{
  "n_layer": 10,
  "d_model": 512,
  "n_head": 8,
  "n_kv_head": 8,
  "head_dim": 64,
  "d_mlp": 1536,
  "vocab_size": 8192,
  "activation": "squared_relu",
  "norm": "layernorm",
  "norm_place": "pre",
  "norm_eps": 1e-06,
  "positions": "rope",
  "rope_base": 283000.0,
  "rope_fraction": 0.75,
  "qk_norm": true,
  "attn_scale": 0.16,
  "bias": "none",
  "tie_embeddings": "early",
  "parallel_block": false,
  "extras": ["local attention windows", "shifted keys", "gated attention", "exclusive self-attention", "capped logits"],
  "init": "uniform",
  "init_std_qkv": 0.0263,
  "init_std_o": 0.0,
  "init_std_up": 0.0263,
  "init_std_down": 0.0,
  "optimizer": "adamw",
  "lr": 0.00108,
  "beta1": 0.95,
  "beta2": 0.95,
  "weight_decay": 0.072,
  "lr_head": 0.0121,
  "warmup_steps": 570,
  "schedule": "wsd",
  "decay_fraction": 1.0,
  "decay_shape": "linear",
  "final_lr_fraction": 0.0,
  "batch_tokens": 131072,
  "seq_len": 1024,
  "doc_mask": true,
  "train_tokens": 906800000,
  "steps": 6919,
  "dataset": "wikipedia_en"
}
Each number is 128 + 24 x the weight over its row's rms, rounded and kept within 0 to 255. Layers, rows and columns count from 0. The size above them is the row's rms in percent of the matrix's.

# layer 6 MLP up, 1536x512, rms 0.0502, rows 50-102, columns 320-383
size [104  96 109 106 105 100  97  98  99  95 100  91 101  97 104  99  97 101 104  98 106  98 104  99  98  98  98  95  99  99 102 104 100  94  93  96 104  99 107  96  96  98 105 103  95  99 100 105 100  96 108  94  76]
[[130 144 161 124  80 107 156 127 154 100 154 124 128 159 112 164 131 131 149 118 146 123 104  88 114 133 106 100 124 131 138 180 136 140 133 150 119 140 168 114 127 101  91 151 154 144 135 117 115 122 116 123 128 148 104 130 127  94 132 104 136 146 118 125]
 [102 126 126 110  71 105 120 112 144 137 118 123 141  87  98  84 102  95 135 175 175 176 134 148 127 150 119 140  90  79  87 157 117 108 122  99  77 137 109 179 128 116  89 119 133 117 105 112 100 160 119 102 109 152 126 142 142 131 135 100 162  87 143 124]
 [156 109 162 116 121 116 134 116  83  98 120 139 129 114 127 125 128 133 129 154  99 163 183 151 120  95 141 115 120  95 119 101 127 127 114 145  97 143 135 143 100 142 121 167  77 127 162 140 145 152 174 113 131 145 138 143  96  98 142 128 109 147 152 117]
 [105 146 126 117 115 127 126  82 125 124 102 148 132 127 160 139 117 135 110 151 152 149 135 166 145  76 100 163 147 140 117 111 153 189 134 103 153 138 112 100 106  87 126 142  93 104 158  91 101 147 157 169 131 105 122 166  77 125 128  87 137 153 109 132]
 [140 137 118 128 112 146 145 128 118 150 132  91 114 131 144 139 147 102 129 123 140 164 136 185 157 160 144 147 163 163 142 150 107 115 124 150  83 148 147 130 144 126 147 136 129 173  97  98 125  92 128 163 173 178 132 117 123 140 101 127 124 120 186 158]
 [149 129 129  92 109 125 148 118 160 142 117 134  96 103 134 136  87 105 124 157 165 159 160 145  98 124  77 156 117  77 150 137 115 124 108 112 129 166 119  96  83 133 156 154 116 187 147 111 152  96  97 147 141 118 137 141 114 117 109 145 134  92 135 147]
 [105 138 126  97 134 131 114  71  79 145 125  75 141 113  79 144 167 138 145 122 147 122 125 103 140  87 102 133 104 105 133 169 108 138 130 130 113 128  97  94  88  96 162 156 156 145 154 121  98 156 127 131 129 145 140 122 130 108 111 143 140 111 137 107]
 [164 152 134 131 137 129 123 134 119 109 112  88 114 150 143 142 103 142 113 143 109 104 150 133 128 119 131 121 146 147 129 133 129 164 153 137 146 119  96 114 135 126 112 157 131 110 111 138 128  98 155 127 162 141 182 186 135 138 142 153  97 134 120 114]
 [118  87 136 131 167 112 120 139 113 136 114 138 107 148 149 174 134 147  71 110 122 116 166 125 135 150 103 105 129 111 104 151 120 177 126 112 116  90 136 125 108  82 152 162 110 119 139 125 127 170 131 135 111 109 157 161 119 151 143 124 142 119  86 141]
 [149 155 110 130 121 110 124 123 121 138 110 103 128 157 126 121 140 135 112 127 126 119 152 134 149 131 121  91 113 127 103 136 149 100 140 114 119 138 144 168 106 156 162 107 157 122 179  95 118 148 100 125 120 114 138 114 126 161 116 128  96 135 107 151]
 [175 154 104  79 152 126 151  94  95 142 111 133 185 117  80 147 125 112 127  98 118 176 161 121  74 159 116 140 131 162 147 167 131 102 151 106 110 130 138  82 110 141 110 126 146 127  98 140 158 154 147 135 123 111 144 159 196  97 115 122  96 153 163 147]
 [171 147 124 156 151 163  95 120 128 129 124 178 160 156  77 151 128 159 145 132 124 112  96 121 119 168 141 136 165 127 139 120 152  83 119  83 108 114 159 176 111 118 153 144 118 134 117 120  86 124 131 140 146 121 160 117 125 131 143 103 106 104 116 143]
 [156 119 126 140 114 113 151  87  95 117 144 128 102 118  84 165 153  90  99 140 126 117 165 105 127  99 127 161 155 162 130 120 134 151 106 103 162 136 118 105 125 131 124 121  98 132 135 116 116 162 139 205 130 139 163 127 126 154 130 124 146 175 142 101]
 [106 131 116 107 124 121 119 113 129 135 137 123 126 145 123 150 122 125 113 145 153 114 129 144  98  63 134 137 101 147 138  95 119 143 118 109 138 152 151  97  96 106  97 132 144 124 122 137 105 105 154  63 118 132 139 137 140 137 173 101 156 140 137 106]
 [124 115  91  92 106 142 131 143 150 114  74 143 124 121  82 140 125 108 118 143 135 137 163 113 149 141  71 143 110 142 104 123 117 143 130 161 148 139  93 133 124  91  68 135 150 103 131 136 127 152 125 120 155 132  91 144  79 124 106 122 107 157 135 183]
 [138 119 147 114 132 105 115 160 116 100 116 133 110 127 150 127 128  96 139 125 147 168 163 133 146 134  97 143  97 121 160 185 148 164 135 119 184 157 114 138 112 164 166 183  89 145 109 155 140 114 130  93 151 116 125 118 144 100  97 130 143 126 133 137]
 [ 94 105 159 118 102 110 124  84 117 108 157  95 125 132  89 112 131 152  57 138  87 156 141 141 113 169 107 115 126 101  86 167 115 120 139 180 136  73 146 128 128 112 115 102 126 137 157 129 134 138 146 133 151 165 117 104 130 130 171 138 158 110 144 144]
 [102 123 100  88  77 133 190 108 149 194  98 105 129 109 138  97 153 153 125 172 113 130 122  96 120  96  83 123 104 119 127 128 132 109 184 194 125  76 184 143 128 113 126 138 112 118 135 149 142 149 141 101 141 174 158 159 119 158 168 128 136 125 103 100]
 [ 94 106 110 140 160 102 125 107 125 103 115  93 138 126 155 133 113 104 119 125 158 127 154 199 148 168  98 124 106  82 100 125 137 117 151  90 154 117 148  84 142 143 106 159 140 125 144 114 133 119 136 159 149 101 146 109 156 154 119  97 115 118 134 106]
 [128 121 115 122 114  88 115 142  84 131 105 100 125 151 126 131  96  90 163 125 105 120 133 125 102 155 120 123 157 118 107 146 114 155 143 148 141 131 146 130 134 124 140 127  99 192  90 118 138 149 125 119 134  89 170 149 139 132 154 126 105  98  65 158]
 [118 130 105 150 115 126 161 110 130 123 153 108 124  73 148 124 101 150 103 150  75 113 126 132 106 103 154 171 104 136  85 119 141 138 123 153 143 122 127 100 101 137 134 121 126 148 102 148 143 109 136 132 152 128 113 111 116 117 146 183 118 141 158  97]
 [127 119 151  98 157 152 138 112 180 118  89 140 113 124 152 148 108 146 132 110 127 111 122 108 121 127 127 139 105 159 159 124  74 164 136 149 134 114 124 136 124 124 109 137 150 110 152 141 130 119 129 160 108 113 140 108 117 176 127 129 139 120 134 106]
 [152 130 136  99 114 135 134 140 132  58 144 150 143  73 107 164 124 170 126 128 122 191  95 172 123 117 108 176 113 128  83 136 128 133 144 170 127 108 133 155 114 128 123 137 100 150 122 104 146  97 128 117 140 100 158 157 116 129 113 128 139 103 128 116]
 [127 147 170  97 182 105 138 103 107 134 122 112 116 112 132 124 147 124 134 133 133 136 124 171 102 122 121 116  80 139  93 101 125 167 122 160 131 111 137 130 128 115 133 165 129 179 121 117 150 109 123 135 135  79 126 126 122 131  99 194 110 123 109 112]
 [122 135 146 129 123  84 120 114 105 143 140 115 148 114  97  89 111 162 140 107 104 143 135 147 165  99 125 107 171 124 122 106 150 139 144 109 100 101 149 148 100 107 160  89 119 108 111 131 118 155 105 104 152 117 172 145 153 140 142 173 124 161 147 141]
 [106 113 109  96 111 119 106 173  97 135 106 102 121 119 140 112 161 127 151 136  99 133 151 172 111 101 120 143 131 134 129 121 109 123 112 106 148 146 136 108 135 152 148 173 117 145 122 112 119 153 108 108 143 111 131 158 134 133 145 152 129 112 139 116]
 [154 149 133 118 116 112 148 105 109 155 111  95 116 131 135 138 160 102 168 118 139 115 130 131 137 105 119 103 126 123 110 172 114 134 138 111 136 169 114 132 171 134 119  94 112 168 110 127 145 134 139 128 168 122 190 133 126 114 115 140 125 144 127  84]
 [137 114 154 153 120 134 164 168 113 110 127  84 105  81 100 103 103 153 134 153 112 171 123 146 144 123 142  85 136  98  98 144 114  94 136 137  91 117 197 178  92 149 123 111 131  98 134  89 121 149 149  92  92 138 115 152 113 134 101 128  93 128 102 117]
 [149 150 129 118 166 129 121 126 112 155 137 135 107 149  82 122 148 156 155 129 139 107 139 155 142 156 134 127  94 125 165 144 141 117  63 105 108 108 134 142 134 128  65 158 112 141 143 118 108 124 137 147 168 138 104 140  95 145 165 138 106 141 158 155]
 [147 141 148 141 128 144 121 146 144 127 149 107 119 104 151 101 115 148 122  90 130 129 139 179 117 118 125 133 113 183 114  82 162 117 131 134 124 131 157 151 167 116  90 108 113 116 119 135 127 115 117 165 124 168 105 139 161 162 125 155 109 144 131 148]
 [143 141 100  95 121 159 147 138 119 132 137  99 117 141  81 154  67 132  88 119 102 112 114  96  88 140 134 115 114 159 105 137 140 138 115 111 135 145 106 138 162 151  80 142 134 149 152  83 112 164 183 107 106 104 145  99 127 125 147 107 133 162 141 121]
 [ 99 136 127 136 112 148 142 124 117 131 132 126 180 154 151 144 119  98 124 145  88 144 163 145 135  74 128 143 126 142 110 172 118 126 103 168 118  93 130 124 120 117 140 100 124 133 123 138 144  90 133 112 151 150 154 139 102 131 142 140 142 105 122 162]
 [156 130 120 109 171 124 146 139 134 137 164 126 170  95 100  74 154 122 130 122 147 158 144  99 109 124 141 133 132 128 148 113 103 114 162 105 151 126 208 165 107 132 119 117 156 165 101 119 143 129 117 137 115 113 148 120 119  88 120 118 153 131 109 147]
 [116 117 156  94 125 123 126 140 124 131 155 114 151 118 142 131 104 133 148 114 163 138 168 168 135 144 134 128 105 135 100 116 129 161 108 145 165 106 134 190 109  89 133 173 125 157 128  95 128 152 137  89 123 187 145 127 119 141 125 133 118 157  99 150]
 [110 130 169 133 119  97 144  86 135 165 129 134 119 137 141 140 135 125 158 120 154 161 139 136 128  91 150 119 116 125 112 122 140 149 155 136 146  92 137 132 157  87 135 131 135 113 111 121 112 144  98 103 105 139 136 121 161 122 153 127  65 124 116 108]
 [117 164 149 166 131 153 142 135  81 155 126 103 158 149 118 139 120 136 137  96  99 121 170 163 135 125  78 167  92 136 131 162 120 177 107 162 161 134 147 128 156 149 105 115 116 146 116 125  57 150 164 167 126  97 133 123 133 133 125 128 130 128 133 108]
 [137 124 144 116 120 135 155  93 127 130 125 113 136 169 101 135 149 146 136 182 119 154 172 154  92 133 127 108 110 128 144 140 104 118  95 184 142 118 163  98 163 156 119 173 121  91 142 119  89 137 114 136 193 149 102 130 114 146 139 170 107 108 155  80]
 [131 115 122  98 137 169 129 106 112 108 133 109  96 145 109  76 153 134  97 146 137 118 156 144 133  76 160 141 104 130 130 153  97 174 160  95 165 148 143  85 149 126 110 135 110 127 126  99 135 123 153 121 139 123  92 125 143 112  99 140 132 132 104 113]
 [132 128 147 145 155 113 135 145 164 122 124 137 101 107 146 111 154 154 167 119 117 107 117 139 132 113  88 143 146 138 128 172 121 146 114 151 141 102  97 113 102 120  72 140  89 156 104 109 117 122 145 167 109 125  97 148 124  92 136 127 146 124 115 134]
 [124 139 163 131 141 142 118 136 137 103 135 134 108 130 155 136 102 142 141 100 103 125 137 114 132 145 170 131 124 149 132 138 113 145 163 158 164 128 186 112 122  91 130 104 105 121 151 128  98 120 156 154 114 146 167 133 168 131 111 126 114 144 158 134]
 [146  76 126  90 157 149 141 127  78 107 121 151 143  79 149 167 166 119 119 106  91 129 142 147  78  89 119 217 151 156 100 132 142 125  94 127 138 157 145  91 130 172 147 149 120 131 134 143  90 103 110 118 191 137 160 127 136 126 141 108 161 102 149 147]
 [153 162 114 122 135 110 167 160 103 117 129 109  98 108 126  82 139 119  83 148 115 159 137 148 164 139 120 166 135 110 103  90 124 168 125 131 146 110 123 136 157 161  77 114  94 128 109 134  90 166 123  99 148 133 115 150 143 134 136 140 108 126 127 134]
 [145 118 110  91 125 153 141 126 129 106 101 129 128 167 131 111 123  92  94 112 136 109 152 128 135 105  77 159  76 128  99 173 141 167 107 108 166 140 102  81 126 106 107 158 137 156 154 103 130 100 130 149 162 178 131 136  81 177  96 145 164 108 159 131]
 [ 89 140 110 137 128 122 117 121 111 134 115 101 119 181  80 124 145 152  94 147 142 147 127 117 135  91 110 126 166 119  88 139  78 145 106 150 146 123 132 131 185  79 117 147 105 122 112 127 141 169 151 122  93 157 160 116 119 132 147 143 132 150 128  70]
 [149 129 156 133 170 107 114 141 118 148 130 116 109 146 158  99 110 146 100 124 152  90 129 123 136  94 111 110 131 161 100 167  83 145 132 131 130  92 122 156 173 157 117 137 138 127 115 117 145 159 166 123 131 154 122 128 136 151 105 126  94 130 121 131]
 [124 162 128 153 129 169  93 108  82 133 123 150 126 139 121 189  94 141 136 125 138 172 124 148 126 143 100 132 121 113 157  85 133 141 105 156 139 166 164 128 131 114  85  84 130 149 104 137 112 120  95 112 149 140 130 131 153 127  87 156 126 159 150 101]
 [140 165 146 121  98 151 101 113 163 134 139 139 119 138 150 162 104 153 112 149  78 127 157 119 117  92 161 143 142 108 157 174  80 122  90 140 121 174 130 101 159 123 128 129 119 140 130 127 107 155 143 112 171 129 123 138 169 148 127 147 152 127 116 136]
 [ 92 147 132 112 149 112 176 151 135 123 126 144 137 180 156 111 144 131  91 121 111 160 144 143 113 141 130 125 152 136  96 126 128 157 129 156 144 123 164 121 149 149 141 110 180 119 137 137  96 129 118 138  98 144 162 101 115 131 160 119 118  95  76 138]
 [146 134  81 127 119 144 143 136 122 114 144 128 160 133 138 138 135 102  81 153 158 163 138 109 119  73 140 115 131 115 112 125 122 156 114  95 147  84 103 146 100 112 106 126  98 147 155 117 150 132 121 134 135 128  94 158  81 141 106 112 122 147 148 121]
 [130 119  81 136  73 153  95  97 151 136 149  96 114 116 113 104 115 152  96 118 144 104 160 173 152 106 107 155  96 120 134 135  98 108 138 122 172 147  86 145 103 107 109 156  66 143 140 123 107 155  91 142 154 135 130 143 183 140 127 163 120 106 100 144]
 [148 125 135 104 113 126 138 126  96 120 129 119  81 122 157 166 139 122 132 130 108 150 103 154 121 115 135 143 135 115 121 135 116 136 138 126  80 127  99 143 111 103 103 116  91 163 173 155  75 159 107 143 117 139 138 136 102 178 127 101 132 134 167  83]
 [138  97 160  98  77 105 139  88 100 125 106  97 123 123 100 139 128 137  99 125  69 158 131 114 172  98 141 160 109 128 129 152 133 190  85 168 138 146 108 118 138 102  89  79 115 146 140 128 139 168 119 145 104 123 115  99  82 144 135 139 136 140 130 150]
 [106 183 182 119 169 166 141 112 148 144 147 121  69 127 113  91 154 118 130 152 121 179 129 142 114 124 128 147 136 116 151 111 146 121 151 166 140 104 114 174 130 137 114 103 124  99 149 118 141 144  98 113 147 155 109 144 128 186 141 100 128 139 171 133]]
# layer 6 MLP down (transposed), 1536x512, rms 0.0402, rows 50-101, columns 320-383
size [105 103 110 106 109 101 100  99  93  93 104  92 104  98 105  95  98 104 106 103 107  97 104  99 100  97 103  99  96 100 101 105  99  98  91  94 103  97 108  94  93  99 105 102  93  97 101 111  98 101 108  96]
[[139 147 126  90 165 126  97 127 165 139 118 140  93 159 130 138 186 120 144 119 131 140 134 105 168 121 127 138 145 101 109 119 102 106 143 135  95 100 144 122 168 160 190 167 107  92 118 155 139  77 138 155 137 177  99 120 124 106 127 127 120 118 139 119]
 [161  86 162 117 128 140 144 145 138 127 115 135 142 110 136 115  73 112 147 137 123 116 173 126 119 177 118 111 134 122 140 119 160 133 155 133  92 120 114 138  94 104 108 148  59 106 143 142 129 138 146 134 172 128 117 122 144 141  89 113 121 121 147 106]
 [139 133 135 109 139 119 155 142 123 151 144 131 129 102 131 115 120 164 136 158  88 123 148 164 113 130 135 128 108 147 162 112 138 115 140 166 132 120 137 139  84 126 145 135 148 129 125 153 109 158 150 109 134 125  72 118 139  82 147 156 146 172 143 107]
 [145 126  85  95 103  79  93 182 103 116 140 114 130 101 132 102 128 124  84 134 139 117 131 160 152 120 139 173 142 105 135 119 154 133 179 135 133  99 152 132 127 133 156  75 158 105 120 131 123 147 100 146 103 134  83 100 113 120 120 137 131 155  73 125]
 [110  98 126 102 127  98 149 190 121 133 138 127 131 119 115 120 132 133 146 126  81 119 130 144 105  93 150 101 152 157 120 134 137 110 160 146 139 131 109 126 114 150 145 116 126 127  97  93 114 146 110 122 106 135 112  85 130 109  92 141 123 134 169 118]
 [117  72 151 134 110 154  93 115 154  99  90 122 137 161 135 156 146  86 138 121  98  91 172 175 163  98 157 166 133 156 122 143 129 130 121 102 163  97 130 117 132  99  94 135 137 178 139  77 155 126 143  99 118 115 161 119 149 106 149 139 130 115 135 108]
 [145 110 152 120 113 110 117 141 153 135 116 129 131 117 133 129  75 143  99 155 179 109 123  36 122 137 100  97 133 122 145 102  98 124 119 177 132 132  87 148 158 134 144 134 134 110 137 141 108 105 128 110  95 166 151  81 153  86  89 168 165 118  98 132]
 [117 153 150 153 122 129 139 133 102 155 136  95 119 133 141 115 107 123 132 149  97 108 109 151  99 116 123 146 110 135  79 135 149 189 137 128 119 146 118 145 147 111 109 138 118 105 106 145  90 132 122 158 126 146 108  69 166 155 141 124 160 125  94 112]
 [118 131 118 115  93  85 192 151 177 172 144 120 136 155 105  97  93 134  98 131 101 126 126 124 177 133 115 125  87 140 124 128  78 116 114  89 170 133 109  95 117 115 130 105 189 145 132 105 149 116 152 141 115 119 111 134 100 125 155 145 152  97  98 165]
 [164  94 146 116 117 147 158 127 137  95 146 166  98 137 137 116 129 142  90 138 100 168 152 155 136 109 128 138 109 107 126 109 109 163 169 174 126  97 116 149 146 146 138 141 152 111 147  86 138 123 116 145 142 129 114 127 169 116 114 142 116 119 130 119]
 [104 150 148 138 129 163 106 148 142 103 106 140 129 162 102  97 142 125 177  93 145 171 136  99 120 140 100 147 103 129 187 152 162 129 110 112 128  93 125 134 103 152 118 139 140 135 101 114 133 101 123 127 120 156 120 150  91 163 138 149 161 122  99 120]
 [105 169 121 117  87 122  93 148 104 129 143 148 180 142 121 132 144 136 128 119 172  84 147 143 116 137 154 131 141 120 148 124 163  94 129 108 126 130 127 134 126 173 146 165 120 113 108 128 162  76 123 116 113 143 119 143 135 103  93  84 140 126 132 139]
 [168 123 184 141 147 163 190 130 131 164 118 115 140 109  95 127 131 123  79 131 135 129 122 146 126 119 151 157  96 108 140  96 139 136 153 135 119 131 127 169 101 180 150 157 122 116 117 128  99 132 107  97 100 128 117  89 110 103 123 146 118 134 165 124]
 [144  96  77 132 154 136 148 176 117 109 148 180  97  91 132  69 125 110 135 145 141 150  93 163 139 101 129 118 115 128 148  91 130 128 153 138  97 136 123 157 126 157 123 122 140 154 114 113 134 138 113 131  65  94 100 112  99 101  88 110 101 112 146 132]
 [163 119 132 140  75 153 134 152  96 124 149 134 102 124 143 131 164 114 113 116 155 161 145 124 114 146 131 110 165 152 133 112  98 153 132  93 136 101 144 109 108 181 200 122 107  86 120 122 162 176 131 142 122 141 103  89 148 132  91 148 116 118 146 117]
 [142  91 172 132 120 130 139 129 179 140 151 103 118 154 134 189 152 106 143 121 106 164 132 141 120 127 151 118 140 109 136 121 115 122 141 188 152 163 130 124  85  63 144 124 175 112  97 159 132 145 112 140 122 145 121 153 111 158 158  96 113 126 111 163]
 [101  94 153 122 149  94 140 122 150 150 106 100 163 136 109  92 105 105 124 144 123 104 150 100 131 102 126  56 123 122 125 122  96 108  99 130 156  99 136  76 145 116 129 178 128 174 144 168 180 126 101 122 124 147 118 133  85  90 123 159 122 147  99 151]
 [143 146 176 119 128 109 161 141 126 146 138 149  92 127 123  98  55 130 125 156 102 124 105 103 134 110  94  98 167  93 133 138 138 132  98 138 192 146 136 154 161 158  95  84 144 115  99 143 128  93 104  79 121  93 115 117 158 169 121 139 113 140 122 139]
 [153 130 150 125  91 129 148 136 109 119 117 123 104 101 134 133  99 110 143 134 195 140 127 140  97 176  54 110 154 122 128 105 158 117 128 107 131 187 111 105 143 150 150 104 151 144  78 159  84 135  94 119 140 137 161  95 175 127 107 101 114 134  99 128]
 [126 114 154 122 140 142 129 173 131 122 107  89 151 131 148 146 145 172 142  97 170 146  91 143 103 119 144 116 132 151 140 123 130  89  85 102 162 175 131  83 129 111 102  91 153 101 118 110 116 135 129 156  92 125 119 109 119 120 136 126 142 134  88 134]
 [ 91 139 138 133 140 109 134 118 130 148 105 158  95 157 114 123 118  99 111 182 152 116 153 127 144 112 121 143 102 154 159 175 172  85 125 155 126 135 136 160 130 141  99 123 134 138 129 113 165 116 159 175 125 187 157 150 153 152 100 118 125 118 108 119]
 [121 167 101 173 157 141 187  95 148 165 130 127 169  70 117  94 154 117 117 169  94 175 181 124 144  83 114 164 148 117 139 128 106 114 112 144 135 135 117 131  96 144 134 116 123 107 104 139 134 111  97 127 137  95 148 151 174 123 133 144  76 149 123 106]
 [130 119 137 163 125 113 120 137 146 125 149 109 122 143 117 126 140 143 116 129 151  80 124 144 149 112  98 157  69 177 122 139 127 106 110 114 111 115 135 130 109 121 150 139 108 102 135 110 144 175 111 107 139 120 157 134 107 131 146 103 155 151 123 111]
 [143 116 105 122 116 112 133 147 104 151 119 105 113  84 106  88 113 122 125 145 130 150 133 138  95 107  79 110 160  87 150 133 113  89 160 153 124 112 110 158 135  67 139 123 140 115  92 151 158 114  89 193 122 100 136 123 139 161 131 121 108 103 143 126]
 [ 79 107 129  77 148 170 131  87  82  90 101 101 123 117 140 159 110 143 123 126  66  97 160 117 124 103 131 106 151 109 143 128 149 120 156 159 165 125 107 105 137 133 150 172 194 140 140 112 173 167 129 113 119 172 136 119  88  86  99 116 129 119 112  89]
 [121 132 126  77 153 124 113 106 147 156 148 184 165  96 139  92 145 144 123 165 123 156 161 143 115 116 106 183 121 129 156 105 124 138 170 132 152 103 105 120 133 125 135 118 157 105 167 101 169  91 107 121 132 110 118  91 134 127  86 140 131 130 118 121]
 [161 113 176 137 101 154  96  78 140 110 118 149 150 143 134 190 150  97 138  90 124 114 152 151 141 163 143 149  96 153 132  91 105 165  91 171 180 127 126 101 112  69 136 192 179  72 153 126 105 134 137 149 113  83 174 126  88 158 105 138 149 153 104 204]
 [121 121 161 111 114  94 156  90 117 141  74 131 111 140 137 131 131 172 112 169 117  95 116 123 193 153 123 145 122 128 108 116 125 135 121 154 186 135 152 111 153 110  88 106 148 101 105 112 139 125 117 153  82 137 141 133 113 176 101 147 142  92 123 128]
 [152 127  97 154 110 121 140 150 112 121 140 168 151 140 114 149 131 118 183 110 145 129 105 146  89  88 119 108 120  77 140 138 138 111 141 137 142 136 146 119  81 100 126 135  78 109 131 140 118 146 158 132 148  95 110 173  89  98 118 136 103 114 105 125]
 [ 91 118 115 109 131 137 110  77 126 143  95 111 108 106 135 127 134 163 117  89 108 159  72 174 111 146 156 116 148  96 140 154 196 159 125 112 129 120 131 108 191 138 135 145 136 120 120 140 144 114  61 102 112 164 158 150 137 127  75 114 101 130 161 103]
 [162 186 154 153  79 106 130 122 125 121 141 144 166 144 165 129 157 148 124 165 119 142 129 117 137  71  84 143 131 115 153 122 165 114 165 159 123 135 128 170 187 153  77 117 132 129 169 131 110 138 163 101 147 167 134 136 105 105 169 130 141 114 117 119]
 [128 135 110 138 144 156  94 123 117 130 129 128 161 134 159 153 130  79 131  83 130  91 116 144 137  84  83 136 155  72 184 124 130 148 100 157 165  72 145 169 128  87 120 127 119 155 147 118 135 134 114 132 139 106 107  85 171 123 113 112 113 158 129 149]
 [166 134 158 125 156 150 147 133 122 131 105 134 118 107 108 135 117 156 102 121 118 106 140  90 105 172 109 170 116 154 150  96 156 170 127 119 136 181 129 176 118 102 147 120 133 132 125 116 101 122 123 159 122 203 127 130 118 115  89 136 143 164 136 163]
 [145 152 107 120 160 134  92 115 127 154 146 125 127 148 108 110 158 150 131 144 132 119 158 119 159 125 134 133 119 121 118 127 108 138 124 100 173 128 117 116 155  96 136 158 147 105 167 165 103 149 125 117 133 123  83 149 123 132 110 122 152 153 115 155]
 [107 110 106  99 132 147 101 129  95 117 104 104  77 139 165 105 156  99 129  78 138 117 115 127 146 152 133 146 145 133 121 121 148 111 155 141 139 122 117 149 117 125 137 124 131 126 103 145 122 151  92 132 150  87 175  99 160  87  80 102 164 176 143 130]
 [107 122 166 131  85  89 126 168 127 135 156 102  81 137 140 101 132 121 111 121 146 135 161 159  89  91 113  97 137  97 105 125  97  95 166 112 126 133 150 110 146 102 131 157 187 106 123 143 144 103  99 118 128 128 119 109 121 157 144 133 130 144 123 105]
 [122 100 108 156 125 168  80 118 144 122 145 152 175 175 115 137 178 109  74 160 115 182 151 132 149 193 159 168 136 141 120 122 115 112 126 107 142 108 128 138 139 146 124 142  76 125 121 132  45 132 127 157 117 129  88 110 119 160 107 121 156  81 161 146]
 [135 131 135 143 108 119 169 133 115  96 118  98 148  87 116 132 105 133 162 124 158 182 161 122 108 170 150 179 123 113  94 168 143 174 142 104  90  91 102 178 133 144 136 125 117 103 121  86 153  97 159 139 144 143  91  90  99 126 127 113 126 107 124 124]
 [110 106  80 132 142 175 144 124 115 114 101 137 141 120 113 112 126 116  75  96 138 128 142  71 140 127 188 116 104 112 133 169 145  95 127 121 170 103 114 167 112 139 115 141 128 139 136 169 149 147 129 117 136 120 127 101 124  88 108 158 135 141 144 118]
 [115 113 172  74 115 138  83 135 100 170  97 146 110 147 128  96 132  94 143 108 121 116 135 115 139 128 111 145 144 164 128 108 157 157 143 145 107 154 138 140 140 142 149 141 169 158 148 153 115 137 101 103 105 148 164 124  96 150  83 131 130  98 145  64]
 [ 98 136 135  97 137 115 125  93 171 145 114 112 120 147  97 151 160 160 125 114  84 108 141 105 151 111  99 117 134 117 106  62 158 133 130 125 131  78 100 175 188 116 111 100 120 112 151 134 112 142 151 162  89 130  84 145 109 144 112 157 134 166 124 111]
 [131 133 170 179 112 100 108 136 117 109 143 148 125 160 122 132 117 167 161 125 130 112 155 129 111  79  90  89 152 131 131 127 129 159 143 173 126 109 156 104 125 108 114 135 131 150  88 123 103 156 123 135 150 150 127 101 153 129 123 106 115 151 136  81]
 [135  74 114 123 176 142 101 145 102 105 148 115 165 183 152 139 100 153 119 157 119 134 167 123 119 144 125 129  65  86 131 115 158 121 108 130 127 169  71 106 113 181 127 128 144 115 132 142 135 170 130 161  72  83  85 137 133  77 114 142 128  81 132 158]
 [112 134  80 128 157 124 151 144 105 114 138 110 146 130 118 115 105 148  96 126 129 114 118 110 118 136 133  98 117 146 158 127 165 151 125 123 113 108 127 118 103 172 163 164 121 153 163 160 114 148 106 123 129 118 100 154 136  86 125 116 128 144 116 132]
 [ 93 152  74 124  85 112 139 160 173 163  97 106 110  66 119 144 113 149 141 105  70 153 193 138  96  91 107 172 127  96 126 124 168 132 139 151 102 201 127 156 144  98 138 130  99 178 121 126 116 151 129 113 117 131 142 109 142 104 127 112 110 159 129 113]
 [140 107  90  90 130 167 138 112 186  90  82 118 126 110 124 123 187 130 120  98 114 103 130 151 118 103 124 128 118 116 112 137 132  95 114  67 143 122 114 123 145 124  72 145 116 143 147 122 151 123 150 144 132 166 131 128 151 156 109 131 128 137 132 126]
 [145  90 173 118 120 141 174 157 140 106 122 127 158 153 163 125 105 118 117 129 163 128 113 115 161 129 111 114 133 144 130 124 118 138 114 103 101 147 146 111  92 118  82 147 151 150 105 120 124 105 140 144 131 111 130  54 107 139 123 148 117 145 137 131]
 [143 122 133 137 123 111 151 152 117  96 131 133 139 145 147  80 139 145 114 139  80 118 119 169 191 122 137 152 109 141  89 108 105 121 139  98 105 101 112 103 103 143 114 108 147  83 117 148  74 131 115 150  93 114 104 166 122 134 139 126 106 131 167 133]
 [ 69  91 115 178 126 116 134 136 142 165 123 128 137 110 102 116 129 145 155 123 172  86 139 114 132 152 121  97 100 180 128 162 133 137 108 108 114 134 102 129 132 112  69 171 106 136 102 117  85 112  97 134 156 139 182 114  93 156 163 146 135 153  83 152]
 [164 124 170 129 149 113 108  79 146 167 142 139 129 121 128 127  93 166  77 132 119  92 126 135 145 148  97  86 117 141 144 114 124 126 114 142 138 123 149 141 108  92 107 145 157 139 137 159 155 152 129 132 159 163 130 128 138 138 138 138 109 148 132 109]
 [121  89 122 138 116 117  86 142 134 131 106 170 141 116 117 105 171 125 117 117 124 165 100 119 162 125 123 118 145 154 151 132 192 140 138  84  68 131 166 118 145 160  81 149 163 145  96 127 175 186 144 122 142 119 182 124 136 104 123 124 105 152 116 114]
 [149 146 146 130 130 126 124 158 157 142 100 138 139 119 134 110 144 127  86 117 110 145 113 162 139 135 106  77 158 141 138 101 126 146 122 160 174 144 114 165 121 105 148 134 124  99 119 133 156 126 164 121  88  99 155 151 108 107 137 106 123 130 154 166]]